config.toml
n_layer = 12
d_model = 128
n_head = 4
n_kv_head = 4
head_dim = 32
d_mlp = 512
vocab_size = 2048
activation = "squared_relu"
norm = "rmsnorm"
norm_place = "pre"
norm_eps = 1e-06
positions = "rope"
rope_base = 10000.0
rope_fraction = 1.0
qk_norm = true
attn_scale = 0.212
bias = "none"
tie_embeddings = false
parallel_block = false
extras = ["capped logits"]
init = "orth"
init_std_qkv = 0.0647
init_std_o = 0.0
init_std_up = 0.0647
init_std_down = 0.0
optimizer = "soap_variant"
lr = 0.00904
beta1 = 0.95
beta2 = 0.98
weight_decay = 0.015
lr_head = 0.00687
warmup_steps = 77
schedule = "wsd"
decay_fraction = 0.555
decay_shape = "linear"
final_lr_fraction = 0.1
batch_tokens = [16384, 32768, 49152]
seq_len = 256
doc_mask = true
train_tokens = 153400000
steps = 5216
dataset = "wikipedia_en"
Each number is 500 + 25 x the weight over its row's rms, rounded and kept within 0 to 999. Layers, rows and columns count from 0. Numbers have three digits each. The size before them is the row's rms in percent of the matrix's.

# layer 9 MLP down (transposed), 512x128, rms 0.372, rows 418-472, columns 0-127
100:510501523506473518538465500541505524517539509494497504510501452482523510489530494488464520485496498453541545471534490485516527520535512459542544520498496515498461464506507482460468520488491538464451483475493476509497435484517515480502508517530468460525502466499526497520520485524457526478531506549557505490485489497496536489515494527485549465495458497497522480490510484505506517510465
101:478513464494505511530507493506508518594448482515547518543454477479546492490451496519551506460515522464550513483529554494505535478505490484520537527468508486535531525501513501485517497512485494493502514495468488474545490508504504498496474508523522496494479470522499526533497516486509480546513513481510494512490515483504495466452539532512530520485478460499492487522490540493457494494519
108:523485499495539531488486523491519462515501514514547485537495510495531518556523462560526491465489480462485507524560489466498432463503530478542482465520479531478505490518503524498532484485504524506521521521454496487507486501512517536530509455493488520460494515513520514501482529535507510502442500502514529479472503481533518470486482488519463513502474532517486491493532495494538536508455
092:499460503486495489550473522507474515466479485495444522489482536491482469475506466505515511497493483494460505511506472508496472492430494487527547475518493513485455458561480483457518523519527498503471487479500527509463532488499511467471512521462489479552516477479498519492503464496470499464503551506499461489483500528519450493458498492492484481490486565476500488484486516453481526515493
093:470480500481517505499425498473499478486458482525473482531533472518485537517488448515515481551516520514527502518508498518495497467511502477475516523497465438528516482515500488543453471509482496481536518529456473500499512503474526499551496562498497510487545455460495520522527491504512504481506485489514517480520497431495473486481495449507509525527494477479514539485493500469484515515500
092:493511488473528474532512485505505522521514473518486543515428521539512486470518477536584516500456511488500532486507508520499505470476464514500472511495481500484503507496511495464508521474495537538497485476505524471504514517512500560531515501498500460489486485470547504475471491494494490506481498519529442500517469455511481457522526457483541506465491491539540520509494454507521494469470
094:556502484483501481501511455481544475510509452503518488495513504515484511497499476480539539483455471467526470497517450479527542510511475488474456537512475551493500546477490500532470546487507528486476553498486507529519494534540510484524483481494532543456477449459523487539475519511499485521498498506486530516531509516503454514538506492490500483514527492488542512489512462497488499514492
096:529504523456508456519525491501479528438484482468528475488481542507489524502479523507483532503488478493517492506498529483493532468530537515486514492535456524487531443519544501516523473545475510475521507523518507513531516502500500520536491501509540532538460454484481511528480489529516505514505511449518522480525486503522542499530498522467512463554494486485533519513442543502498505475502
087:473501488480524482542478505482517544515472507467446521500473514475483514504497438471513484498451500549502476482542511478492508557540486538499521519512510520479504495492485534509508508498528546488483477484493529482521530503533456465470526468473428502475477498454485503498463518497465493472485507492518504507483504517497502506490506488494537486516536550520487556512474462523492535488515
096:486516484454532459534514517490543462517518544516499489486534515498509510499484493466514518481459528497520516518525548480499498485548506502523500484475481510531512487492489496492509515508482547493502496479526517455532473497519520505490524526540484523499485484495548513540499501482485439464462471501512484448500510541533531488470504537492443509542475556524516501522501456516469466492526
107:516514505515475491540537468534451478517529478486495514483505466510453525511478502516506530492484495487496451500484524490510510482515504522504532521459484493512467543561478530529451507474509486518518515483515445517514473458525518473502510501455479504467526466522501526494469466489465540510497474509506480528508509522497537501528534499471476513522460490486480507508515522559447509447487
089:469522490516459500485512505487516487535467414497484482521506499500441524484553492486496463491483520523504495499503473504493491490516490520493497554543521507508499506510493490493496545524496514517523512459497525502514493522542497476495496487514418501529492460512509481488503503472499495475510516499528514513518551505543463503492515509476443516542510522521532459449465499522556494498532
103:514543509466522439502541464509494522482500482516479511504516521539446481494510499505512490497529527442531469483511519475483546488500496520435508532489540493515515513514524533492518544523506474473503570499486483434482511473530535495476538502508493447498496501474502502498547523514488478521477479484504539490487520503474504468511518471502508531512479456502492505491518467497536501501474
099:532471516527491485492435495505549507446450492524465513521462490507508496525499534476490486506521487511505491490508495527542455468500494514470480483554526471504493514507538483498500504468540475553461448487519496480522507512486508521478554495509526467531481510463514517463493488508527518494491511467502522464489508474512516475499487511537539471462529522486510523475522519498506558500464
100:471474471477530532505528509512489510518471541468503485518452506478502510456497523501488499475538528490530499514459473488544523534524529495508468498489511515525484470508491503515509482530500526446418423480506461551525486515513500502505491500487499483499481522492481453499519514511507513470450538471524514521510522461501503536529529518501542519518514527488508496515539515454514506510494
102:553466517474518505485544462513535473520480540519531495463536545541496457477499489493490503496480486492548521491506501479531491492533483529516479537517502517477468463483506519480474519508470482508508517536447474533558493490519533526510502495502489491499508552502507497519480480472529541517488439510497505491487506491499504506473468502478495519518486511495512454567506477483496484535555
104:499499498465477507518524526478528519538505476511507452492438507505475495475527493476471484494521477497481489471504554487555492515502491541495547514514513527497508488481516503515537515492462532489454481491540481553509463531492524523470543512463499476478481525480471438458493482480481515485481495489506522514491482518486472521457520488507473526459469465465468494503487454503510544502506
109:481489519517531513494511483484464509475504515512504492515492499490524502502514495521520496511480487469528482453474480490528492499520486513478459526520541465520496518502519493481489452530505496536515505456461521497446550476464516482537516519528512522467462454484537550492493474491493498546512497482489506499451468509525512510511511498527506527567498496506549536450470454521496540542471
105:536500489496444470527521480499494457477495514448510476456517514528481501533526489532504513505536486451511487454509519495468537525499531545540503476465529503494476500505496503516511499491539548513490486477488519481500498487466484469471471520475509484500497530480501489506496484479505475537493569454502550515528509510485498527481494467480449525534496522498552510545506515468473501476471
091:520531489473515501500501524467501525492477518476519491468455515468490499525486475468527509479508509497506472515483457530511542450476494506498480511534513534506498555521538524517485514512469527510496541511509523509566488532525531506447517502498560458523520468503470545470506537531475465508523556505538455498533516496527519491506530532493514482508521492498492473500510500523485545512506
101:495545516472475485513482510501509503485469527498495507467492500492512470468478465529520472494474492534486482508536524553502497509497511520527453496551435497435488526527522480482516509522499504468472521554482511496457496456450530522500493520503519535495478493500480461518505498529498474514482501524530475479466431502490516471474511548511495503509521502526512534475527498513502485560498
101:520477504519540491507474537483493522477474501498510470506505502449464518497490502476526492510525529494521505551497468464486507496510495494509489477488489479501506522517518495534471489505483543531533533556443500478544487456511496514450523483534483475513502490442474520561462486476496516494480477479510542453516529488541464491493529485517509523480484512459474497509489475490467559500524
093:539482463455508471490511485529484491487472501473511510552485513538540510515513482480565489532508490527529489466497535472499527486501526484490468476496481493515506483485522487469532514537507520497507484514516508490459543484519494503481502538447491525512491518507509470478510559533471529467451474487518482464562471482484510466475475510547510489481479504504541471485516524510532510471532
097:514500469485498516474418542488492533505487505532483451520471476510517537482480538536524479554526460524539478487465520502487505524518494461507468476510494468505517451500510458461477503556490515492519504484525470486474532493520516508498516497458520464499488491478493486505465482458508524466481518475491519475494466502534468521473473497555507490515467516492518513479515539480494487486514
116:513468514519481476453509496501532440533482529488517495537488473512516511506484472531522506483483508515471520531485476483521470507501526465510537516548497506491452531514478504533492500462522493520549546487521542511480470510508450496508503518470527508543527496502490482520490467501515487483515496558515489473469457530509442468478516522487495503510495506493509551538516501481532473563505
102:478498598479501473480524475532532460523493483495472518535459505495506492510516467520520497501492478528485536505519481551503529505512476513464512464550468522533502509533493520493533480538515492463500531530515485491514482478478475512527565538514524513512494525489519486515491539512492471485510499500507459464504486549522519501518488497482522504503525525525517457469523543500517463504531
098:471523503502510453502518472482452536501510445491490478547528513486454491495455515502505497522503496524562491538487469485455525527458523482485494512513504492491508540502476504491482485482516508481499496523479515522438506478485473498549513467486523457514516497498527503503558535544468505498508458480465487507505487537516460483520463483506512518513492499521501513487488467504444527455467
091:497458463503541511522460488506547507475490460512492493521428507494473485534507499496506488488508453500464490471530526514479534468526489499492488498544485544461495521495531510495494552510470489500492503486525442480462504492565516443491481522494507486462550499504497500521452517526455505533484487499470485486504488491495520516500510459538504488524535496455493521526491498487483524523511
095:549517513495480487522517505491496488518535492488478497507499477505497513495469511472503532488497472529428516528540487562513493489526531464525475518521534497525518490503526507504480486493484498454511551483524549450503492478530513495474495449511520544567450530505488523476529503485530519487477532493519483480509516470535506546524464517498476471489494481537509512554513508492478506489509
107:475445451541510514528511545486501512470551510488481492504517516500519519511484508504518525511496526514516507457516506487466487518447477514514505506514494500494525517486515460510493511453479575472537485544498498535493524522448527458486498459514484496480479515518529482510536504505510528492493435506524520530504487513537543511493493495536535497515522488545488463528485516490475451525505
092:524497501520431525457489497515495500478456525480483507486438534543512524490515491434515510468502535553491515537479511502491488509503484470493503491493486517525554527464523461471516538495468551469489466479529507501494502503516489472532509529543510477464523533502492527533486494518488504537481496536516479499532452511518505517471485462497520519496508523509481472502503494502521503447480
091:488465512478453549485548480513504520478479481515480514479448522491502502517499507526497519519525518511542504484511472514489534530518447493539515490456466542473493523465493511508543496478503485519468510498526463467509477551524500505527514526493511505490500539473527490469496465509508512471505541527515480527536559525520448534525532488503479493450539462504486509510474519472492517482508
088:489479529524471502514479473510481495497495493453500525478515526498463509431524478529545523473517467541508467510489532503528519477523481512443569540489504529481509463452500510570501540481506494502535508507476519481509511542521510493527503484534485473472479488469539512529485518519492458488479479494506497544491510466548503521491515476525487471508497508509520488534503471504493478481487
090:509488511460481473489533470552470473552455507497480514494514512497484556527521492484511496483490468512519486493551517499481553540501512464435531525495495526458475467489499475476475512486484486536528489488497483523544522525536502510511493508567513485530464489488484487495474517483488508473496543520484489503530505502475473501498492440480475521512538523538503495471495532511493482471531
103:520490509452513474487522502470538460505535534523482473454485563505509539498465503510443520467503482473511548524508502514453521461513516478482503546520480498525491480499481525550463512528493473489493469474511494486463548512473503467496518504462514451513485519474492492495527508477492507528505538478548497510519516496477466517473520504518452512533528505509494533504463500480516511469522
108:504510490493501545522482484498479489510515474484495529470462482517500491502473522503500511486524506544488483514538499506511475507498452495523497496488457476502489514509498474482476545480510501482500467428450513539497463499483478448529504524485495492504488458524528542484495495456542506482514514493481501561457516494553534519501483509471538540496520502535500552484513452540515465458508
100:541489518452506504517506503470525460495493505473550498495515538527534526522530468472478557498497496524409478561536507496470472498469507474501521497483503517506498525515479459487539480538479527478532491516513502491508534465488488464494493478487527506512506511495471475528537463527501453516464490485511481497509501466450529509465508501460503467497534491476505511497498518478516470501486
117:500495522534463497506483520485553491506520501524449495453475451492464498507522521442521501508479547522502486538527419485501487502471473494500498495522527473529494479522554536497503508496502522495504489475501467525510493461513509498479472526498467521505493490481512496555469438494503484475479510508491516486534509506534537513470500474539477548521506510515498463466532506530481484469488
097:537499519509503497506439458521501503508534501528508487475512504503532487515468462536486500480489522507519473550499508507470476540475470475528526469476536522490506464525503466496487509507565478493515511480500510508485530465506515479453462500497522539496452508493513507490502499511503515469551528497467484483532503502531515478544476522467464477536501486489507466482456460450456482486538
108:505494542514532485494482519439531466510491464487540513459531518524479519519496469495505513485482495492535542503504501511473475513518541500480459511517476454523509475542461509534535524518471471485517517498497481545510509505521530504465512506513539480522503510486522487457506457512460508536483512504484502496526470531494470465456493523468549461498482480494495463455514527485477541457502
094:507517503465489499489530544521546433521477571497502545510503467470471523495517491494468515482520521462517524466511522518489486527513490496518484502505491513476526513502511459483483492521488485500520492509524510499504499502518477496491487494499494484484495517519508530488477562512512473528454468538474508424484510493556512527501479540533486510436525485500510524479531438500515497528468
104:495487499524496498497497462541453535477492535489497455483489501476440517463528562491448459518532460466544490528464529496517499490515517490538514500461509483495509492496514514522481524501516534477479458532480470473519490512493478500490496527507469506513552459459513497498524489517556473500508507511509473503500514544511533509509514477458496491508473514509488506567521479526500468473502
110:510475496450515531553444512481477490498502523518461471479532503430534490488522536504459487507499496504549535511515471537511487460509540506478520495501526469510459508489516518501507506512508491459517539456540478493497469510502477450493516484523473495507521501494499526516486527518459524490552490488507484484511506503473529539489467468481529500522504505472503490513520515538476545500441
097:519487539500490513517477529459502517470502510495513496511507484516524488504520518520443522465461474524520483497463506513504487476479566504516473498489466535557478487509528517492498542443546483496500486469517481463510550477481462493519457496524507516498498523517496524511484479494491545499522447470497494506497530490537509491531529462462490517548455545476515527474507502517512474473476
084:478492476456491464503471495545476509521517505463531515512496485490464483513528489547515503488502482526487528477498516484500564513493488484526453542502525507475522483502492471483507474490532552517509518484512509486508506475507502480470449492539483512493527488431546475517535489521486505498501515493553473468514511499530447523488509501489484484507517514496497483443481495531580503539504
090:495482507447501460506494493561516473553503478467537505506440546529499514491529515523531511479538516497471510500556498511514504548524478493518508534560481531502492525507487515503524463482528512505523480481485499499521495486550488490484527482496444479496506503503551474548494525511486523536493487521554496484496530509507519538502518477507458494485482502478511529459525504503506456502496
116:527467510498506487518494516559519478461478485452508491518538536467474531510496498471487518504512501476512521493523527470498501486515486533486446493520530504505518430466524460552477490529556483472517521513470551523532472485545475473518502527509474496462478484514529503476498495513484548494496519490478503517503493477481499474538505519453440506473512500488525541529500517492508479496501
101:506533474445510531500511510479486536482526540456495487479501505522477497517545488556474474480464484469530477496522496468498524520513471475530487507451504485512484513536477478532534489502508515481513523540521520541492482496505519485452462503441480495486501539510508502509481525515516482531512474511526524489448502527493496480504510442501527485489473510450525508484538475484466520524447
092:518446511519479528501484472507494504495500490496478457474524520506482521493505483506481515482485525545491451489487549514518457488516451485490485490474491500477541511492494505488504513478503497484518485460491540520523494466500531460482473529526490539489512543456509484485510522517480496518452491531438550520489524505553494518488518478488500518521448532503528479482503550466530453552493
106:511519503516516513444509469506482476495467493542487478494538558515521511498510480464475484480519499525509516515521527474492526541540482496500520490479489466499524459524521463524504508499507491521498520524475521481500512530431498507557512466524507511522554524514495446475493509457500508509505493519479488542564522497504476467469491488513552524454496509468498517518488477537475532524516
096:504455499516524565512487520477496513514527511480486526482455506484447527490491491527471478485547484484484503507501521442460522485474509494529466539465488505531476480478511437494496546456528483516538499521480497522492517495484489488497522543473482485514499509504484483483510513506512520478458493489533486470505508521523499445480472512473515570485490533511550498514457525487486467515487
101:462505517514514472547497488518500494439483461495547492488501494510466513577542506510527534469513438449551525531508503534480504542519531524508459531495522517492539506504509468512510517453464527479500479527490475505516515516470470472482521476506504490512510437505502493506495521517467491507539523474478495536479533494523496508526525505520512501481487517485489491499515516545517477512486
114:474488510494538473496538521499550527508480452516489494464481471486522499527519518487511511524540511479518513500512474507490519486493545542519494531519494540460494493458455497509508486464458539480491525508475474520509468532495524486491510481452474513542554513510517529488472497478501508526545512531504521491497484522536470450529480477446549551491475525473510511518497467484516524487491
101:513461495469540540465469491529506543536540487478521470508493503504520514479468476488491449482478508489450492486525511509494474487485502488515469500509495522521522527516522517472485508465524549486526536497515462506501500525486590474463540501486470514503529533489536470515471492507507525495485511458462480476513498515507464528513473485517492520535540509473461516501505542476470537492504
107:479525528468482518436521546512485492468463486488483465498463482481468534485531501481482460516482513500495503461511490482473492559508534494504553497537501489542452497472494486495518493538525476473467495488474486485504535490488509487464487508478533486520504483503471529549529462510469475480524483467514456531465499490468538510514491475507496512473494495510503460486472496491521478531560
# layer 9 MLP up, 512x128, rms 0.356, rows 419-472, columns 0-127
102:497515471497507461485519496485524507489501461503488548506476483452479508458507548448518481515486549503464532487475473540462482493471536477505523505494463497464468476470525487473487483516547522507510539496501480496522466510449497508481495527482505520455513499494529507498521461500521443480467484467522527545460501506494515509479485521503469474478506458504476477514466542469473525501480
106:492515487545473541492492496487460514482504522463466457508508492515458507493543491497471496481455490547459498540481492481542502475497486457526498497481575493497489493508509504480534525521501507481543528497499513495437508521480475472529445467512523484517505480517508522510528518522473480531487489488491539529524484510468524477526540525504493481507511475502468528532463531472492480550497
095:497484518491471569521503542485453539481512472534496519490503527481512501511520519505483503471530514488494495485476441529450518499515544490503496489502517469500510536506531486460502457504488494460509525494474487509513470509493494477476503503497501511544497514475462477479504500554526474488476548504510463483443508507468458458526545453529532503473524501488461508500466512537516465488487
103:476488552528474503489530450504514500519503471495486513528503443445518491525473489508478496483500472477524537493483511532482535509474482506540509456487476541508486477504520530493521486489515510502550481468515538474513439495473507507494470516486500528460536527507496493480561516467487513491472479516465506508449450480529504475472476487465500496478506492494514481505452498515439514489513
083:473533510535477489504510546489497481486482509524531450513535503442525509508498530448487483526457481540531499512495486483471499534518522545486499495496497520504503552526461520535506493467486493500486478503523490540516481517483492514467520482543477526503510490566499543470522486518508459463509471507499506513526522547507528505428522502505482485526507477502528536505492502535507491546522
098:509508453497517453502524476469501475521468480522501497517501484535514462458503510510521492452545467548488458527487478525552538509519480536473508510501531528483499499502532524497518518495488478526491553453533507508463484488477536473468501494540521533530486543488512503507502514496547485486524522494483505528469529512496540548522504523487490529519517484555501523482499478462499514532524
104:509490536476523510540558498510472469490507508505518498464489480511484544450532501472497539493549504487490500484544494480473487473522474508505500499515484476459469465502462458523491494506510461498510537525534549523458510510496510536511458482500492532520446489534483527517488491547531514487503492472468498515439527505474514500493475496467476493478466474487521510526476497505475475539458
092:483529480480532461482511481501505547449505479490509508491495506486501518529511475509518491499485503517491515510513492513489510559540533498534498526539534472522500548479502478495540486464486513495501527472466494526538498466534525483465528474486496509512521488472526498506423511476503504483495448420462531502488495486522479442472488507513498524501480510519483499515457540511460509532524
099:475532523469531518495514506533521480515532511532509520501513521481527500499488501494514491494483499503540486515477494501503484543498487499542490473504506486507483522472503520521513460480499568511472494507486481507522462479462504511459530539511450514499486467519529539531551494465516487495500494504516494507468487530514567493575459523495493498484530495489555561553497515468474533488483
106:548490509496532479494516505488480514486518515549536499513498532560483465470554497486497491480501478507506472550489506490490484476560517466530549473503521472482537459449545500533509478511515522514532496505467510505494508536511511478503459479473546482502503501477508472493482557488548503507514491528448516497492498500475519493518484502550471480481504508510520522464495527516521461496463
098:540505510471520541504474528493547523517482499530519501509503452460486515506496453472520524491513530509471486536489445462485469522506493473480530510528460519550482531477493481504489489491523497469520480481563488510476524487505480500495505465533558492515477467460472457491494499497485470491507493498443552454493500514489542505482530499526497515533508451487488534492523524505484507490511
101:570498513511553493508495479479537475506486515566497478525476512489523501445507532493496496479511475509535526522496525495506446519501511542488522499511475523478541486513496483467452517475466523507525495513500510503489519488473499512533463514519442486460508531523495463544506510497510480533533536482465454499488507515514480480544461525467522510513520541525523513499455517508523503517503
084:482510532505468478470509497500479569476522486492476539484485449501491462533526469482527504507512525484469494481513471491500473489469480514550472446460511572482494487472506460485506519496467492500508500532524571486481497468503510519521543506493497491495502486513493490528519494533534490533536514506483512520500479530506526483523475499523498506479496449501483455467499520454543528501524
099:479453483457551459484477521492512547517512497524480480480524504517528504488520486496486506474499506504488546506505447539478497500532476452503503477570512508464555474496516520473500514491472473491471449482513551468487468500547515516500478464515518532497517499496497473532511531492497512507519492531496502522518497495499458476487524491497465449494488548496486453536504521470492486502463
103:488518527482516501500503532512510543477453511445492545483492492523541489476514518512543524481464484483506507526524526509499507490516488469490506493505480471515484537509512465506500501470494570426516485491526501485459450485516501514461486507471517457554511556496501479476532489485471493505476515509518520496494480522531507454516475486502489444494501521512477491487533484441502486520460
107:501480501510490496470544507482518517550529493491519509543569506482499501534487529457513526541460482475502504512481505491525483455519529472462474498485514432530465499464460521490500504470500502463519516500534478503469505501511524500510554485554538489482549503543500487491498482488504519522522495519439509521511465520502531496497473511527502531496519517496455473519467493478530486500489
100:464460499509514534526489514462476445432505497504514470485531489497523513513507492543510553481509489523463508472546515464468516517500452523503493491513493476557506514475536506516526486521500492465499489493531510505493481529490539511490509513485544545496534522542490496493489507460471527520503525496496490528485534500527459534486492523489535513504457480505467513507520468514535496432519
110:489488479474509515508479513471455542483508529497537480483527494526468460494519466480513528473477521454529536505497511502506476532506510538507517489496474478489495563454485534531489515495492488495502510490547495513473526502496515467485513527562468525534518547473518492466530506505534471505466518479491534443473534494536526510504469528497503477507503545467504497540505472475464521484530
097:524483532525479543495514514485587467534539488500481514527496470525508480506520540533497499478473488483513498485473497501504505491523531510488499454486494507494467515479498533495519510501481468541523489513564539514493515471462477474503493508538484489485496471520527489529496453467554481509527491496513496533480494471475500515487490538469491515488447491510459471440513536490533539499491
096:502505508525520538487508512509482516492508494452522482524497503502505488468543492555438523479514524471511485497479503575518518524450510472509485514535477498517494473511478488463494520511524516516489490530497488496544452502461494478499477502478498492503509546482477510490515529530542500497534522482480535487466497492500506501514512516472468508482441475559513464547510547501441519478485
106:553486475482533494472478532451477470490482531501470491477501474505502502475466530500514504514505542509519464498489530521494507486545521497514481498468480459510524478489522502457535531511516503564518503473518522508468476505517470536495474471523495486506463492512511503474498517463491492443465467520479514496470459482494492498487490544471492485519448527499533491486525466550498559478537
098:486562473463476530458497448477512504518503495529459528494498499496497489506515461486502477490523483487548545464483479499490515437434503505528502495479494523515519497522460466513483496510522511521515503506513522483522510490463520491474538556501502522480474475448482489529463508511519517527514502495486530497489466454517534487542500484504532494490511519505482530557505447477502488469475
098:540509491477548444463514500474502537486512487527468553541502550449434507486512491461495515465543481515519521494477461519497460487497469525489478476478525514478510516491498484535481490515453470487550486491469483502513490527483493479497512483469546518477478514481491461501505537518486477514470492496515530514486545512470525507480484475486489517510529497518479462542491541505506483508480
104:500489504534530473468457481508503482499515542466497506448519524478470492491489493477486493540530482513487465427480497476492512496495502471468513509517500477496459492474494531519541487510531492549512493478487502483515503512469497516508521502518499518481528468493511499511531530503491496496508447509481494510487514463497534473479485511519541459543570504482569517569501462517487547509517
101:502463498494517474487505477485475495466484489551521468486500492497514515536452512445550501495507496474508471492489511525511476498510553462575485490506513480511480492461503512482526471490504495530480453478508503511500517491459528497514535506462509464517483493471482510497528522478476446501520501499499518467480542480506568447496520497521475480529510463504543500512526486507524528445482
105:488480468539472454545504535528509513467515498469450473487496488440515476497499528496515509506547488499505511476534482501475464489482476510539493508550534532493458498458528484556522473498485507476495509530483511496455479454491484511501523461496493535536542503521515522510498552513512459524496488539489521503499485493518513487517474543517513543457462495497520474527492479516518502526506
092:565491508519492506507480492504473511501544507480497497469489493494502511446545538523547492511541548532511529478529536472499487533534499466516459501480493500505503493560457512469510516497504528528506536498521541504510511525452483533500487495506500501532498494484498467513473531568498491486537512440468487497470525508503468526522500522488536519469501501489481486487510463486500448517518
095:479537501480483470488490483532539493475524510499527502498523493501530486483514512530527538466520530493510457495472526501501482560488483508492513518471453492480491502540502485506489524534489509558490504520498510548476480495546488499529509457527491492498470493536497497526518488517507478520521502482456521554519552501473511480481536525576521516529497524523447496495497505549482480546476
114:552513480489535514478528476506500483537523529510493463493578533501473439532500485526495540506527500485545492465480505535482494478510501485469496469473492484485497509512517499509491472507481476514525531518499497529489515505481533449512510496529521516477522501541505491493473530483519500462503449528461488528458504491466513512464475475536479557510502485494505474492450513534486477540529
096:532495512494505473465495477507491454509532482511508465463468516522532480474480530529503479478468547540440500561534472515533487500485481507520504493525521497505456494488487485495561495519513535487512528461555518537461515499494498513535473488506529510501511505527496541471530496505499458511496464479504475525485486475501542469550501500523546538493505522483499460507523530518490519512493
094:525479493516522466509527470536492514513482505504500505496509518500518490539491541476494550511475487516495490499497508475501476451483520498474475499509503477493534466473449467482529509522480508467524530459520512542515491493452517545485508506555491496457492462546474492542475488498467481459490460498482482454514468522487487484525451497511511506511534579489463486504485497507537524477482
090:484507505474495487508514504479500430491484458542528491469499496455494449516492552523522511491518494528487509544483530505522502512531514502470458510519489495482531460461525503490505521472502512478502484516472500465509502534448519486499495499492502548529517529480539539497509490561502439480477497538486491495498455482555502494478489530511489470505548526509530511501511440508497481507513
095:484497482529506497537495501538529484511485518466492484467503485466508515503502510478488529516487486511523553525461527536450489536485527508499503500495503474484510517509470521495547504486507507506566548482557501467489495479551473492468521505472510554563511472469465496493502469509536499463502489507506566515512530478463493456524484484497499516496477520538498488482477522539491537482506
103:524525485515515494430520527500460515486424503504470490508498470429485522510512500469463538511436501490515486457494489488491461505522521553505508516484477530470496498502473526499530516443505497536518494458510488514470486491496543507474485555467515524492495489501484493499507494467513484493508485491499502483489527533454468510517532524501479488533543492509510514515534491483518464500462
109:537523518553489487484486545489468490502535532481468493490497480510504509474519502504549488454500549544530485528479485515539499483493490543512505532480516495511500485520502504470511428502490465522531544476497490464482460499470505492498503470539511494462536475501524498507487495475495512533438498498493518489505526498481480450550522520493515495488432503494511508521486530520498449532514
101:480528478530466512498482544452501485460523494509486488512524543513501492497484505511479491492498516487528519507533469516470488452481470480510456485509477494533519551468543514524531496512464496480497486475444460526511442576496501530487457476497473479471482518498474541503506503497512523500525501452500529525567482505515462503481516508516509499471465502501519486485491471486489458503499
113:490477524543527486488464479490507483494525497453487508490509545507510528489494510502535474471547514538531446505452533476524458499500486495527508527462460465522463532558481543488479488508485501523517504490468498537519503536457518500512510467480515475518480550480523482486501545512469511515490530497504531488479509497543448471501499532511512456488502498525484479478512537469487488521480
099:477458522534532502477485493542467512497519498499489484509496526500533473526466515502522511540503524496495526495570500506478478493498490564494517473508519503542461485470500492466468478534531525473505498450510479476480474503467534495495489470495465531506502505513500507531495530499521445499466509475485456509515448507497446515560503490504495478531529478477478573505502524487498515504497
099:450520540510482512494504544547503511469509509524536477529478520491523524530501509508510506477516534527514478523472527486467511520441502499487557509489526504510494524540482492507486466491471534505518485485488492489476476472518562468517472499507502453510524503495482538491523507503471512497514483493500500513504518496525501456518518486537472470501547487528542490549478475435445539528485
092:556534485500491537463478502491466539504507477521536516488514538504486541487445495515424486499494503489510517513479487502487484486487554508532487529534489514466499482518461470475462484461489465473524525462490522474505490516491515502500503520520527477500511480523479534467519509479514502529498528501476504509470517483553484462486505492531512492525469446503501529509497528463475499448445
111:493482530534530509429498509458495527516510538498498512490511489477493485506485486513508494473535488508553532503489473510514503481494471501503538503512485531505511498519472461515484505456490499493512577512480522497521468509514542513504470489536529528512505472516509513505478514480473491490483525557442542482527495510477478523527483516525466506503511527545446434476468497462513485488537
113:531468511506480514523515521489490540496450466515505496508500496460542485514594465524520465480484465505517489491506494493509493511475509479495548488498515529496448542515541537475479516513484481470509500509535503491472473495490528492487510537548544472503516483508503512477512518524516520509531523501459481522473477510482515482509491497459529498462481496469453484502515504506472544443456
098:498493469515490494496485536435499495509537521484499521474518506486485499477493519469442519530477491553488478525468526540554446499480516539467499492459464540530517456538478501509544491502536475522496516464489507463470507513450451462504449488479486514489499501484486512484509480524485471536515496508500527545531482488552512475485509473498507500495483524482498484474493501489508480479503
101:492501500520517519487513479518495473504479478529426487460497505491535500512525510475493488534479448486515499505479541510495513460494495534483487515493526484465477503467536453467564494474469513543515463522450496488529507483512464452484507500512518542495486469472527497504478491481543504507485490481496496555489525469519481485429468494511476459488527480517502511473522471513474498510474
099:537468517500540459488480496527481501493453462507539473504498512494521489505500535485489511503514472500506488458485493484527510514479515530514533459480531453508507462473492523506552512495490496536474504546482482482525476520459489529492489498521449452485529529528545519475472452504510473499468508514543498501495524487470516504517544528486528512490499529509483557488485484505515544434500
104:475501493583512453485531486519521504495508523530477492507500531493534482472482531464538454481510451476520473523553506473560506486475480505499495486458499522498453449503490492512467458510500523513505500521467487491494463489493514501503490492548478474510478508497504442518481470498486507499521484486480464451497483462502508488514501550486468495504488511522515488482503524518443490532526
097:517526519504493550511538537480478502518491499519478528539535509500519454497547498450495549486491498549494478481486534523514525535476468552498443488525514525546490469468490497472512485486467513482471518498511470532495507524507469477533491525483523493510480530508513492481512492528519534461507546490490497502493565533450488510502503489503546495502520467505515479511510480472480524456471
089:549468501529458481484495483497536481518516502514496517501520450483496511508479487434479467475526524495506472453486522521476487554510507517490506495520570496489531522504539480499532494500511486449499473493495505481466456533518516513504464492495509523437530494525474502507492502515499511492461482473495520514513533584508502490492513506520493518473494525554543498499507522528499521496460
113:523467498502507482517540484496462510498527522544489543490501485531472493484508483505507535537490485499490457488473555514472518508502484526519484476488491539518523453484476527508435521509500462506544496529546504486464533484484498490481475477489522530481496518536530505514534525485459480496477533503454509503503496487512467503484464477513498514497493474487454525460550489447462555504508
096:508572482521522471493516494466510479487459492520526487502488443515506476515518484523495495460474473498487457493499491486526523493521487492503474515479514471494454501507447526493473503490488513490482486469503530501482511515469519478522496487482495443500494454504513462558493543510506483493550486477492527516493512447475526525526476510508502427482544442498485523482534499501542481519481
114:474466554511511480467494497461540501492527479490506512536496491521493483466541533504524573503468480504493495515511466511497447505502520504444483432502480466460506493498496496488514526500553540477536542533520510487497512483511481500477509478496524453506543538527435518498498471489498488492483498525502485470467498505526494490540524473494478522501514486486459475531519492485518487472492
103:499473497521497558467490481482458489518474491483514478494558460491523545473452514517445508465539525480495480506500563542503484547521483468483504505521520490533493491486465482474491511452489530500501511506553514502482473505532516525503512472439517506522527483487496476502491473504482483493505538501478494560481481490522514487481482511511489516468541477514482479525536477479499501546488
098:486504497536500537495519481503483460502481474513480466501514513482505488500468462446531520534533510435454506456504560485504509501524482540494483486546494490516531546543499549501506534541539539508510561530481525481458451500507481495474489516509521495543479494515530504518502514531483509481495496530498514500486511518517499475468501476519509516518466473504517469518517524477462508527520
102:461460528519515492473487470499490411503472466515458503497526512498519497541496478457516500486529508501503493481486440510471505469506518496530506480472502461487457486509544545533496515517473519512473526478538513516525494499477527472477524483496552502521534489462575528502505497513489524475448482517483512491457489496533506484508473456499506479504521486513476470530505494498507496498481